Weights of a small GPT-style language model, trained from scratch on English Wikipedia: width 224.
Each number is 128 + 24 x the weight over the matrix's rms, rounded and kept within 0 to 255. Layers, rows and columns count from 0. Numbers have three digits each.

# down: layer 7 MLP down (transposed), 448x224, rms 0.0899, rows 291-365, columns 0-55
# gate: layer 7 MLP gate, 448x224, rms 0.0954, rows 292-366, columns 0-55
# up: layer 7 MLP up, 448x224, rms 0.0938, rows 292-366, columns 0-55
down291:116124128172078096177113164161136112117124101152157098152113123183137109132112101140116108106127106124150099136134115111093143144101147072136147105125140139131094140104
gate292:102162101137143120068145085113115089136138103140129114168158150150132146161140144123119141105139116134074147116129168146136142078125118114130149090132110133134102173205
up292:132155114103129107104108075144124156119111122156148104174144106100134131138189138156210147134156114153151127146159131129071137074106129129119128107117137112183114125150
down292:133115126132134153110111130129127152120151144096110086121097124119117115129113092094164186117089125125140101078151107182117137128158163127136133112133153105113122166165
gate293:130204152133099129121089146112128106124115186077127144138137113104168112133147120153125158163161151124102151100134158131093129110156135175112140095122178140118137134160
up293:122164125137121169120111134151140172103152137131117127127106133136096089136130142085082097195151105117124148120121154140114126124129079162131114086131133130135140113095
down293:086140140101124127101118088128108160076143085156141126129092115106092090160083069143146166155164135091131129160099133117118143189123108125117126085123096074136136126087
gate294:102124129106162128156118117130164138118145074150115110161097118144130117138124120132143126126121131133155080115126103108118113138088127112102127106151107143075139120102
up294:147134098107153145085153155129107107085140092100133154098148171109123154125134155127080130105151132139112163138178111172157135140104138123117113123123163109127149127100
down294:088148105070139113128144121126146147135173175107127086171113172110149149146129096122121127119137128139120109175126140131076124151136104140113140126125117135096108180161
gate295:146124113157157166121113117160139119133103113153186134134142160133110121129124083094173116114157110110137100120119115124116136091070088129097096091164117121133086137135
up295:142111137079173125139167099131126097096130137166164122129128176133127094149143101097134121163145079137126136085145143096108152166095059116159060091121112098127083133143
down295:097073154125118109099113091090200126126153134150126130111153147101132169106149174167124160137136087145130204137160140107127173159144104136130144129123109088113166160122
gate296:125161154108131124133121142107143123068167119131105134129159148162112131140170145125094105133151116135091101141180129137087143108135157149137094130139152150136129103110
up296:169142155129123105109125141099102115163149161105119140105139111172095101139115130160082090125102140135129086110104119145140092146100134118089076136097108131091151139167
down296:091165150150121106126101109111120139126124124150124086102125145184124136134104096111148108118161134138146139129168121105137103094104103112127150165117135154174154109083
gate297:083149155142127152094119128150113125143135113114151166130132127126157128117133112105158082132120121098113090139159109155157133121118164108136106109136173109099142122088
up297:174075104111119141154090109136082127127156113113135144068155105111173115064132108159171122134110119077116123116169138137131144058125120137145104113129106154134140146142
down297:078109133132129094146120146156142114114103155106107143131091167154108103104109089117123178132129094145141099093106115132117131037180085127100107108115129158107176107083
gate298:135103119132138149156154124108126116168180106075149099129179123132142118126159133089160136141105091156139134144130113149136090131140105157143130089110117127107093154120
up298:149157118134159132136152077124138139098140108156128181090135115110121145094122149158142144156119139109146085090137123117079098111136128126131123109142122160171145164173
down298:109138127133129094135114101109140111094108127164143094140090124109106118133108130178102140079149117106114122152144097150088105118108185115117152185094159086150113133115
gate299:099102123140153167106132135136121115131119133124129097164088099167127116123151137166124107096122133146111141110136095148118089101122154143065076140132111147143188117145
up299:111138118122130131111131157126072131137132146113121122151108184096126163130176160163131075093106132152136121121140140107131100097113165104119114119181108115147124123139
down299:106091127081142176164127122135165056146126114166132071094113174132122135102152108109089106115128149164136130144100126134111123139121119137101134158148144117103149157148
gate300:144120145131136102105096094119125108130126104130130127146131093141119107160128109087145136132129151151118115105128122132112148110154146151102102132106108117108165117137
up300:148085120133129114172089159135128147141098139164121136122082135128121065133166124123132122136112111156077131143101127125132138103143114108132050139107085137142140139165
down300:116121118153150132149131144103118147117093179159137145139099112113118089127128100119141137140096133142137152119085136112142122146124125128106091096159093137105151150142
gate301:140086147135117144162089110152160138128119152079136099103146094125160113074119165095105140141148118150120149141094146156131089144153147134110117119117175143126173156123
up301:129136141150120129165152124145157154085145116123099111098099131109118109140139133124133120127112116096098131133108127152122139134106138125101109136136090128097175105128
down301:129137131100126125169158130151125143095132129112150112109166106155108112115132114104151134091148124140093112095168155083135147076162126149094133160165155127102113136127
gate302:134173114138152140115153157128147142109159124134155112140131114152180132117119083140109127168141140151112100113104119157168148164148116115124114137094146137128155113126
up302:156092111106095127142085116164120113127100155113080150115089146103103161101139139115138123123118109133127125161132142134111139129126147120135143127112146117113113146169
down302:147133101102159113133135094153137123135133192159125097132118144167160128127159137125102150134146114179122106152119083124135132089097146115115129150140134163151137116140
gate303:157128139095136182084144142078123121091137088097113121123106133097070148172109139145138137176128103172144180175107098155157190127120088138135124130124115103141124131080
up303:175132148134136137134145133145118124126142146129102125109108132170092154120167169105174149154091137166133118148128138133135144106130123112105127162174092115153120117094
down303:167151103148139105115122135122106118117100165157115138118151126126083124123106121123156116147138153136116090154138125110120136164121114112147105122168141113136105079148
gate304:086146057105125126107159179118143117117113135129157108136172144100083114136083099138110145138108149127134103189118119188146144137103192157188103110117113140111125117114
up304:121145143135129150153118134109140120155139115150105118158136118090159129119099157142160123127148108126091091123083133157194109137114126143103115136136106123143127115124
down304:133123123132100126121138102086116151165124123120124147137150163106141150125137130113103105158100150124138106123155128109142109112201126111117130104136146131098086157127
gate305:175131120090098138082108121122145153130099105138100116092093150206114130124128131130133155109124158121134114131128136134144136071140112113102148081115150114138128102154
up305:099124126127171130140112161107180151142110130130109106119110136086126156094129115105074136121126098119124082162094110106129142160154141138103121146114105082129117159131
down305:127093125109098128115158065136114097092103145137136166130131138126135153154168136164137170112106117141119118091165124146111129195137131157138156113149090151103113125135
gate306:127091118139129103134062116134130095124098158142100145156077126135153155150110115112088164137090094137100147152132110136116096132134145160117120172135152129126135102139
up306:115090133149120110145137122104122149122107124125117159117099127120135133145138123119116127182101097136144181105144126110103084088134114133127084128140105148120138108108
down306:097133186122114122120152179127064112140144083146146119112104136112133144133137126111147099141155086111117123136133145073103081145142139114109066109125119148142144174117
gate307:101138104128122180177086134118114132112158151146150122154151134134115119139120132127171145131153126096171119128164129161138135126115107185113117155076139103110108117082
up307:121111106182132115149113118085183131121083121152137130132120161113149122076102095168112110110125157136095111104111147137124154139121162111138159088119137074122151100134
down307:143137169145122116115094122112132129176140112119141146136157126121112161124126133146099150117095140133158160127147158159122149105098108133143143148154127092147101142101
gate308:153176145158140147102079135131118133110157154079104148119106132134103115098142129123098122129156159135147134123065189171130105154084175164149114117120114135118124104127
up308:096096150158122151105121116074090139161104119087122086124139099092103097134158105114160052099086092164154086084181126137140176115119098128155154115134141159119101122124
down308:150114094144084113118140078138135122098174124104094119154111095144137112087117137127122153135120167124113114170102211144154165156105142162097137122132126104122149147097
gate309:125164092139128133136135123130135128135092126130178141190105124100127133114130120152124144135135160107106123139115114128119141128150128130121166120144126159128063091111
up309:163193121113136130104134106131095132131149106166126135101119110140170104111128116167109102159096080131098148131091145181117099117115112117136127154142093112107132113126
down309:122139170117120112128130119141150132141153165134142132120149093103112125150134110105100082122137147113109109148150131103177165106074165115103148170116114135186120133133
gate310:129130139153181140140119098161138097120075113127116147150129138120131092113096121156152128091122122151091143169089104172126113135118153139105157131142116172146094155119
up310:100136110116150129114115119162125162137133107131126103152133098125115103176156148087103108102110103141191129119130135118105139048151138169113144189141206135146146127120
down310:121171158137163130128168121162148146145148119144134138119091093172144135118151109163116101151099143174126149140140145108152118166154106158157146141168119188169118119122
gate311:153131142159107111165121134147133103102128091147180128136119104091052127137111086110154115133127153116085093152125122140139132153148124104095118136123130099099136120139
up311:116084145094157115147145104131118138125156087171138095157141155152112139124100119125114129154138118104115134108149136126120178120105150130075154108098108143162094146127
down311:117150157166097105108132118098092108138120124089131137123118146133126114137136091120109123096113152128149105115125105103157116078142087156157133122107122133116123140108
gate312:139104120128192072106156107152146103135092132170138170134115109108148133125100177110145113177084133140095144123145132104174129147118114121124119133144112089150142144131
up312:090114141138106165086139152099110108118169101106154154119108167107152086116146115153163087125099142147120121098087130135076155123114132114091138136141108126132147167102
down312:125159136119104115164124089134149149104161149129114181140144168105170173111084114115151129165158164123095106145147130122112176142114090192122078123069118119135103102117
gate313:163102118152154113099121115121134146130123130141128110186103129114118113152170097116124106122111129119132123148120182145080155137134148129151120096103085123155108117127
up313:151107125127092092117142148136141135121083118152128147088125119133121102138105100130109144129174136153126094160124136095126144100156125123126112133114103113132151121161
down313:140151132135105140147130150130114122130111118118152161121111133112123139114133139162120090128092150169109116130158165100093152134115130128101150150153093106153098117135
gate314:116167143128129119125162177078091102089119142135161105173124142105112109121144104122136160133082168099143148101118134131140101148108104146169150149154143098119109093091
up314:122122092114141138139129162168143110158129140131126118065115132112144121153106129144134102094173085142129094159146130129095151136127117130147120108137149117083112195192
down314:144144120181113143135149124160134104124103134170121129074129113146138110133132144111153146149174116111112096157105148141128161056122166128157131125128118114132110162138
gate315:172134122145115144109122105114186110102120136135094113131109140115121124142157087131062118110119158118140131097099121152200162095087112130133110123143106145170155114153
up315:113111152120150102146135138130133118152111117138139100100168093129162155095128145125116136123145120146114154143138118134087107154122110114141150158154152175101113185120
down315:125134123125149119131073077150141148146155150093142094150108113145152104161107142141127157073114106152110145082140111183095148099149147130131128094150149158120141128110
gate316:121099137102173132121120109132115146130123149111090128157133138136133122110145182126072093133108105101155122146118138132136140121114128112093140171140141135113114167130
up316:141134134111114172123153137143159148109101087130105114171184106150117130163097173075124159128128127140133137119144131156119150129104124137181131082127121110099118134078
down316:125084107150144114158137144101144094168118085129154117153133153127131165114098107138105137119079116112125110168164152114176126151122129094089099133154121138128092149124
gate317:144111094150111124096081148136130114124152154102102145122129167116136183114122113096152116123177119146130150155169082152161120163144138106125133083137126107086131133117
up317:113129105135140144111108106087123118149076139094124166123105174117113128112094150141165102121137126113117120109120166134141153123108103122157135145153125134147173127136
down317:098160100116146134138171116177081112095088099104132101139153108116107160132107158141139134190098099090117112110081128136134159115136075112117118159123122166136143134117
gate318:151169135093108120148121130114160148118120099146141096094125135138140078121165136092129131125112163139105154142119115115136152094127101116130137106148135139136153138108
up318:098144133058184099061147145125126113170142118116142161110115127140119169134083135127126146148142102115140090152110177101109106117150127159147081135071163139140121134114
down318:115150116122152131105128107090145111147102125118069126127067154123143133075112116141109095176133097143102115202146133102166153126131122137146123116111147135138101131133
gate319:115096123131170148163136128126128134135160118116148161146073105137128098152107118152137158119119125132100103129102134141170118106099146147129123150129141104136159165104
up319:153126144145139158131103119085118111108165126119143148142134062123106109133128124135129134141125099125118131135131111115112178143087123134097108140136112146140135122115
down319:139141119133105102100146161124115170130099113155121098141114116127105134129141104118147157158152112151113137119150126075110107168108064129119105105149126123133063121151
gate320:142102081142094142129121144114146129124151162144159123123113115128110158114117139136148092115141104150088153105170083156133113119077143166082113126149142088140106089114
up320:108135120110149102130140078115162144079117098152107156126119153133169108170118108110146170121128098147091132134115141187107148126167090111195137127139107169065105122131
down320:120142107137123100130114133100152172116100160139120122190102144080128072138109122133125179156167080104096150129121137112127104092124175101133134111134132150118152111122
gate321:112151143166090130127076170163154127156113097112102123157125088125129127139122100104115127119129122136101086157156157112121088147107140104114130165116117136202110125116
up321:118159149187112113101082152141177110101089116106094097142114135122121147153112134112094135117145141147171109090130135108145098146158119129113139134121138138104127133154
down321:142163134148101160099120160193156112120116118095105133155102157128164118133122131081139121150096144131101105128134117081095084138141120123141160130138156158136139132155
gate322:158133148072108127133124105100144124123127112130128139092107143138118140124154077117118088139151175120123120129112097128141115156126131115140097133113147121149199133106
up322:106118142143118120162158119116095106121109122099130144124139141125110144126153153098120134116097106129090126089118152143116120085119130131107182146156161168125104157115
down322:128139094130140118153155115133134124151107150138125108095109105126107130086103151092142156129125117131124130144117151179131157062129146150132068093084135136140128106119
gate323:152135134092142133100122141109114127121117123150108126123097180138147105122135160135108108106130131082083115101150135140130143095153157160104130144101143084155160105115
up323:125186138083178129114134123074120097129133084140134121121170135139112132121109099160137081145119126133102104090161134106164171113092117176100142147100172095130132153139
down323:148129142137160140151135105133096135118102112141105143091084177109158135111147127118116139171142160171105117096070139116143118134160111134165111127137167122137108161136
gate324:131124117107159095081131118140112109111148108137101162089119158135091132096118125140164134097101150119085166133136142129090113132144143121105147170160112149106109124126
up324:150114065145131073130105130108087128132107132068150105113162160146079130160162125122139107135150157095122160086099169073146128139145129152173113116137104106163145120115
down324:174109094154146146180188175119093095127134142121141101131143128109143096149162160123092155126125139120116144164078106133113157195173104143148128150129172107150129130109
gate325:125096094099140138113114126113125119123136107129124096131153136132087120097159140095120124100148127118143143112141122162125142102097206146110119157093141179130139123146
up325:097154151122151107114152151135133146086121139077131127118100103170145136115121120199151127166127137120124105145136114133149166156116108136163138109086142077136117132111
down325:108085108125096087124085131121143143096148104125122157141108103136145108088126142112112148147122118145096120121127111128153134030088155140147112124104115172124142105147
gate326:107175158115150129163134100152140136173117111220096063167197146120153147117156135118136135150161133121106152124150093179133150133120115103152126103122163115095116149139
up326:134122142127168079118086161118126126126097154149124119123091111152163134113168128095107141137154133154122134059082149160101135083088138104119110142156100127129165133099
down326:086111174111128115131103065147160091104137122146113149101133153122129123177108115105138149173127113120086122141162119134112149031121098162115128106164187113081179145150
gate327:159115113146190109153100132091132161105145179119110133165131073095104155121124108085127132157147119163131119146112132098148088111116164169121136156158158129148120134126
up327:079099126112147128082135120124123091138100139162112150121136123143100146148093079106145123140111210110162123139140113108152092133135131158140147131144164160117118111144
down327:131124101171128131110109113125109093120141157098122114130126092147156079131135154131151077100144111114120163118115093184115152172168150102123154152164116173126069133110
gate328:064123116103150095133095151096161116125116159132104131131143140147152116152110102103084123125149130189135149101159164163137156126101163180104101108118103100120101148098
up328:165172109114141189102124172159166154095167129100112147138117086128151129140109120142103178122176145149159098116102110103136158157101128137149078107162110104166121183128
down328:127139124124126140187138132129140183146079128174114095120160143104123136092081132125119124153120151121158099101127103146126128139153165093144114140130109139116160142162
gate329:117107088084140158105114103128124139139161173175103148107097150076136096097110122168103102125161102139157193127149153131100125078123100127140112119156116125148161108091
up329:136104136138115124156128129080139108148154135123128122103157088160087111133157117111179106097156120092156082151155149148137103153081163140181132118135128137140156138154
down329:124180145112074143105140128139155118111105084108158108212144127117174124152142115159093149139111131166107115118143113086138125178094131132106130119163137141119134129141
gate330:059085153127148107107154145089099141111143116146109137133119132178134140111183127130122097113113093077102153099132128154099064148083090158159144152110128161136148153134
up330:091101125156077098118131102103102107144100094139113129125116146139112120125137140093154090127113116126161123153136165112126094138125086160099128132153138179142193109115
down330:145117170138122113099099162099142087127142112113119141134082149136123129176134106143143109108138106134151116116063122061130152255117138094115138112169125137111122129110
gate331:121116147110163215135142136104139117141125149141145100153145112102166107095125090147131139104154113125109161116107146131128130146146179146147083143124124139121129084121
up331:107154112162107171109142102132103144074155125112142171132143101107148158121142163150146141138093099145154120135122117133123208102145140149140123072118056128173108102121
down331:126089129165114104098143137145139125122144105169124127154095090099147157144115099143117137100104132177153111095139141155090169083165123165159108173122178145144129107084
gate332:168155106156099076192171090135109160138111130119130142158088140123118092153118091155150107147129127133114137135156119113157124116085106132152192098160118146136143141138
up332:128146115095141124146154137141172156104120168123087116144123138136113127141083119149120134082152139146138135147126119109115066148133102118092079119149061102104110126128
down332:144126128124100127131160107107117107160144109108112100154123124177166144109127149149097124158116116133131133118103126144104156179096124124165161136105121146140126102155
gate333:113145145101139121120156145121137200119152091124119136175113132152171124144166078115096107108120137139135117150131118119141125123100145135099119092104138117169113160167
up333:099184145137093105094083133116123146129134125169142136134114106139109128132127081154127130166150114113144114158177120138144097150128156115120127090118130184101159149127
down333:109110132129130138114131146134112154175148126115143143116118144087080135118142130141116139137167129112137116127127147119130140182164109121170099153139115155103142158128
gate334:140122131099188174137112096128106153098142114123110197116129173145132087097127132134135142116160122161113091131137109115116121119171140130149126126144093118089130096160
up334:117132127110113148127143126101113165124116166134082146145141162163119142099171137145124112090107097147130113193158070138142101121149081123161131119131162176118145110137
down334:069118134100135149136109104117136126093157116115123161134115117152077146156146165141086091143140148104145132131135150136179143168144121103135119119119074112118140141119
gate335:150127132175144154115128149139138152105119110085125074132155129133119161125087136149140126164170130113083129112123153139161154127096132131115068157121128108113095104103
up335:136174139128164122128094122128114141082139140133110122143140100122115166131133147129149133113131116133120136169121140128166145115106112141130136150146154091145143071099
down335:134092137137156150125168142141137103135125119115136111124139112125162173142126167146136093126185072145167166121095144124106138142093138144143116100138157122115133176083
gate336:149131139094184023117137092098141146137110140134113157142137116150110103101125125144166137138118117134143162164114106118139111100095092122170125121153136135108172157138
up336:096125110149135177188163167192119164140134092137164089111127110135176118149105115153132117164091108100144166158088105123121108104109113118105145122109176119135064150137
down336:126132133098095102085094125109095129135106120169113094121144144115081138099133171147125127158109165120109106141102147111101168146119128146112122166132080123143154118148
gate337:103161126081156111158132121143100128143129156166141139143167127118129105122107092138151185179165173154078138192164107158131137122161110113101128154107128097085139170132
up337:134144122130149089105138126126108088160160137121117156150148120117163120115149144167084118141111165100090113132158126146108123121116104120137119112116157137139120126104
down337:125095141129162113131141127063102119160105131145118088097120102141136145145180154167151090104159111136140118117138138149147132049140105123135100153123116124130138137138
gate338:131161148119172091120126118151156122128118084123145164129098070101171168123078141133106118155102148121088151153167147111133129143117125100147151156147156120123097102111
up338:133138159116085096103125095117124103130138137111126113138153120169097132126166102130157101163110148125164118117148136142188148074121133149085098124118109190110152140123
down338:142162138123114108111125110116151150119096105124131150138125146099142202168092149152151126129150135108102147138113126140154110180121132133153144130092114060161125115128
gate339:172114143145075123149146153103109145106138114186145129083117151131145132067137068105172159124131120165125131108165107123161131129085156117115108149099132143161105145129
up339:143089119102135130116157191105121140121128110168184141083143128110131165108132122120158137125112131144136104135129101099136138074113157119121096146095137128172108129166
down339:122101158125118118121123138094150142130090108134129126150103110151131128145099095189172113127137114129142146124132157143132146158104117114143135112118137086113115130105
gate340:111156146090137094131173103104140087143151129132120109157120153124071145138150111162118167152118118156147146135063091139113109132118156131133106137114110155124117141130
up340:168112099116122112120113137117151152129145126121122129100143097124146084105128153138122124171143101134103129145146107116146110106104131121141122142162131107089162135146
down340:130120133085113138139132159106118156117128088103134159120141141116135127154116141134109092158117111128089130126138089091127105053119139116144142140135127103092118129153
gate341:113143115142129152108103084111114142120153135082143148126145121159153075129132107106132157124149099105125145070136102087092131121130095182158091116130119128137114182133
up341:177144135138113077113127126119116107105146169129106153090149121098133150125152144117127136098143165173153120121086124102151117103069142121127136104086135141106116128150
down341:157110085125147130181131141119136090132157174113160102114188156074117112087111105116093146114123134086136150128108104152140125097148082139084096159109077077117140105150
gate342:154093129106163126134128167141170104122160128142162140082131143126153130128101162157113133110093145148096154144139123134126105113143125126146163161108155162092130099150
up342:136161105100146101155159114109091119100129151132132149119107121131085171106103122076136137119191125103160084166132100123113154118136120122138090092141095167118129115099
down342:124185114116142108096099095149161121133127136162114123122119144164143118104140141142135144128132157134091113138129104130111154131120144131150053152128147128134122090148
gate343:129132139135158129108145144117105121191173123072137156129088125087132114123115100146100144170133139126125126132134120115158134126143160136145128177138119141164109152147
up343:097150140120084126074158114125164086110136134114153137110190132078154159121172124137132111111155176117137112150135087113148109136119126115113106128127146121154105141155
down343:164158142139124096107159134137135120184127114088113128114072155100148131125165133130106086141128152175126099136132147134138120128158089163142096168110091229109137135135
gate344:100169133106131181134134145107124144140142146156123123087104119132126120120165137110113150153153148199148134159130138093130132106152132109082158122118135144127123132150
up344:165098138102160094142155155117116180136127119116111079118157130154146135168139187137128104151155111106086129088154115123098109090155127172153132110129104179124155157136
down344:098136153113129152142139112124146143121131153119163162091126165142131146134139119134181144114146144130144151146147107131162107174158124106121121108120149138129117114142
gate345:070118182134143115159154152141136126162144124163129125122096131147133129085146129158087126151159105163106102089131130148112156122114123084119107137115176123156172178123
up345:115123097115114141133141154141129129121120122111163115168104094140138115157160123128147130141131128076122145152136111116156146153130108134132121125133163092078100134150
down345:090143080147131159124097118134157116141120131093089118154136142114122143101123123108102149075122129125129160152172077107147121162128098105124153078152099114111105145129
gate346:145183103138126069124127129113126159093126146121139150142168126133092132120146110146156090135132142138149136167154081106163073129085122103091131089125122105106092100114
up346:127064154092120158147098136147119107164110139098107128127105146160110106163106148135118161164123131150109104097142157140093122122119167136125117153116113131128175144126
down346:147189136099142120137107138165131151121166143113146130162087109125157150151101127156134128164149133152133150122133131138129114006151142106096121113154113157136123136116
gate347:070131103108142113137098129166147137128170112114114093149128069111147073089123125137085164131138125132135136129114133150128145129116126128113117173127178096139106137099
up347:133112156115130088176099121076141099100096121147126136109133127124099151145128160137151158149054137161121136090142182151126089111128105116069128158097109156143145134138
down347:088146115123131137135122089172137108119156117083099129111084146110110116112119101129168143137126122094109146178116071150133112120101136129146176134130092098157132123140
gate348:090122147138136132117120122125129077188091139136113120070148161152137140139140137130139198111124130112091117107124094125115116108100157130130112162112170111129160113129
up348:120126132129075145106135130188103116179088119156117145111141143143072102111127153107142120089098137094153109136098136147174123101126135119126122137158099160102133094127
down348:104114145137095144139166088107117110184139130151106119112186140129168105140135152083143137147109141106176112140122115122089103233104119088113116125123127141114147160138
gate349:137152131119127090119175105172120126119150140147116103156099170096140101168106082159097168121142141120096128135103158184114133152081125148104118100099173113137131174116
up349:115117161127126145151124095107162139164144169093143106108107072140131115115109105215143136160155116118113152126140104134115136119076171140105138062087135151174129143114
down349:162159153153168077148175157157109143097104191135132139101126123124138112142139151126088100128116125157117114114096154076164128116120128127143118134142138130140089088123
gate350:115124144113125126130093095142142148166137099158125126119147144152121148148137133130114113091131086144136151149128102152166092143088131140111127167151141147120125084163
up350:141112111132134129158167141112118143067142096104101105150106128109146093129141122134157119169092136142117084125139098118092093115131155135069149122059114121121137156092
down350:138146094119089082112103121092116132094156131113128121171127119139100129107140081148107128156141135113121106127120115140151150092121160154146139109134153127110160100115
gate351:151122089141127123131112141149112164109107127158129155142127155138128122143131122140119137142138114146126099119137111117167125100144125132108098179132136110124102095158
up351:092106123149128109141136124084113095097148119082099123145144141134118103107157123111129103137117120144117137160112133170119140162104127114153172130112150129109125109113
down351:114129101132138127098099110129129105148166121125068105119113111136115131131128132125123115114095143154107121142119111159089108064177123152135141130106111142134145111148
gate352:128141117108175118148102113089133100123152151122079106120120125120123092167147124125169182160146164135130114137111111140129103172099129121113123106126077167172109125131
up352:158136136122089144143101086122150083142102112115129142107105183160134103102110122100147161057098133136121114139149113097124138119114150175063133130119139110107142177133
down352:100157129121160097152163155144162162122115164098097158147153146090103137137077104180145084165053145167081091148141125131136119122158102178148102117142162142169122158129
gate353:145088093139152155121095110116134112121173145111110101141159135126111147095102179130138132129087128139151178138115090112124094108099150110144099143142137106092103137119
up353:156128131113109107141079107071143106124113130137124160143131137076113115120130093149132113130111106143185132118158121159120131115116110120123164134117100134136192102109
down353:091162154132139135128106097114143127117097101099082134140158127135140135141120132124146160151085136169112100137119120152145142161124093076117143150130131134129104124098
gate354:157133177095113141112100132121127142114069132106139137174155129110128175138155100100121140105138144129103174126133188157146096076099150131080182135141104161093147143154
up354:134106166135134085126139184136097161117106151129165180138121164101101115100126087095162149130116137136114181113169200075147121071133135104105172119148109167118108137120
down354:159153186112116119133126148138145125158095157127125124113150127144118105146089122101125142144142151105134135121135134128123124236155080087132175143159122161143130142128
gate355:123130137099139110100126146101097107121157072116121165136103112119108155143143098182172122169144185148147126143140129134083086151119142130121116081106113176084122147109
up355:162118125097125148158090131147127120095131165148164099060147110159169125103163119144140135164129108133119117097121117104123135137102126112164075144077140132124100142128
down355:123090114117151137082146080160101129114099119172114112122112129083123152111090144133110131157131121101132094121140153182122130153059131106097132093148131142097123186079
gate356:119154084116140160130110137177124175118175118096133156148130127097139114130090151179114153152119132102093173109135104119109111118171171132145110139135110137095124148144
up356:135134133151094110141104122100094181151133141088118138144124093100111104184100099120141122161110137171107110123185147135118119137142128145104091120112111127112090133100
down356:081162122154107112171097129156114111120131152059146116129109123132133154144098127144102104165152133101116145109116110120129115155144150167108122136103097174104143173146
gate357:127122123129125115159102118168133090139133140115098121139136151102149128133159095180112150162126120140096146111093107096129101127132104151135122124123164156122114136151
up357:129121131133145114103144116126125138162178173145113146078131135139138097121113120114091115074153112120110108111140154136138122153114140147130134128107162145082113122118
down357:156105123122162131147163135129096143120136175142156082111075139159151157148156106120150067142173141180133130153114126148098146079175151173123125148091131136119103135122
gate358:124115051115125119111150159133130139109140123109149166138106164148128078164161119118089143150101148124094123160076125134149125147116141125134150116133140167108140141109
up358:132140127126136119122130103106121128080136151113099133088126136137094145124186161123111115130124085113091136120135129110125101141129124126104145132105126144148105114087
down358:133096143120148114158135140106150123104156137159114152089104091132135096139100128163140133124139120180129162135158144123136125073103112148108104144168113084155124080156
gate359:119130146141075126111124117138140130126174113093109098147125109138090145115154152121116110101151091097139109140126109119117140128105116121123160116136090135110110097102
up359:159118109123138154105142169101166119130175128144148111116131161103130116161089112141160119164151123081148153145135115129149158131136156160142151112154153161105124139109
down359:165117117131099127088135152140116115101121141160116147154154110096111149096115146166142151102127141104110140115123124137131138116133148115100121131115140126120121114119
gate360:121098121170131142114130132127155165126092124118145094169122096177147183162115131116092154106144091127166118109151165123176133136139159125102146134110114099082105126133
up360:094127132120135141078104104112153078111078130157137126146138156151139099145137107167128159119188148146182134120144088064116109138128090125129157156119109129091150153104
down360:125113104115121091144099152129104140105145133145160110134062120134145151157096133168086141145120155131119122113124103086148127170117100133170172160155141140143129109133
gate361:156158130112106133085141122158156155098127102147117157171129138147124135113140132126129142134099118155075126106136153065104157149135101170114123154098104152112124142153
up361:093116128149162106150144140078079107114111157142130128128111159129121160123155148146118159077144136121146130123115107127158116095126174135161130149148138121141150137162
down361:091151094174142154109116123083119120164151118171102189150161095099128120118138118137112144088101170105104115134116149128096161134125150097132157143156088089149145113143
gate362:111109083146126133127146116092161165131121117119146105141108151172148119102122085118106113162160124123132069121142125159157133132136136136097107121122109147145136166129
up362:135080108172146126114128117144114149080083105091106135161168126138140121153102145109145126137160167085090082133102127103089115144138118175139101141120110107137134131132
down362:115146136118114133099141123131165107133115116120102147164106127101139110133133099151129113150115132107144127139162097100101114235162108163152203141181134136101134105148
gate363:094111113113138158119089114152111152142120154106120135080156057129120132131154146090104138153109048090075091100104104099130138098097115102140147142149181134124117120156
up363:156133122083155106094167124123147125129132127111158182138145169092137124116168153117178164135175161122076103081117125125146088094104167177082117169123156118123143100129
down363:085146113128177169153126132120128136155089152095078135104156090107141142089118126107128135133141073115112102121146100124063138123117133142139180161155124126122171141141
gate364:139112123109127156120059167098115144140137139140152122169123133116129128133130139121137144139126153140135129110148150100161126133105150143103129137110095136120113086173
up364:177107129132131111099141147143154132107163116155147113120132111156121141126112156116072108131138111102098113108133152095125135131162143142147101097109129198110140125083
down364:157100133162094095137122122146094093124124166123105140111121077121128115106099106140102123114156108152116159130144151083149111168165103156155173103128117130114091103140
gate365:130121093085146109161101147113101128141119125094089143129120120132074101125148096185131149146124151111146098131159137113171150170094129152135101117113108106176115127141
up365:157156113153117122103145112126124130118173124146171154103137144139183115120132156144125114129186126126106131149127141095129131138131134136107134116151170116102163135177
down365:125109120126106120130101150136120136125097132143174115117126113093135134129090127106087095101139138141108117094103126153134108255107091055110160121138128137081115133098
gate366:135131136151124168098149112110155168154171165123102104112123119129175115138148112186111133164123159095130109095129125162146130110160140131149070106121120137103125143145
up366:147107131113198100135142132109140128123107130120139115129140140109096140111111181150095150113081126108129137101128089115171121188132148152122098103089151093157146129086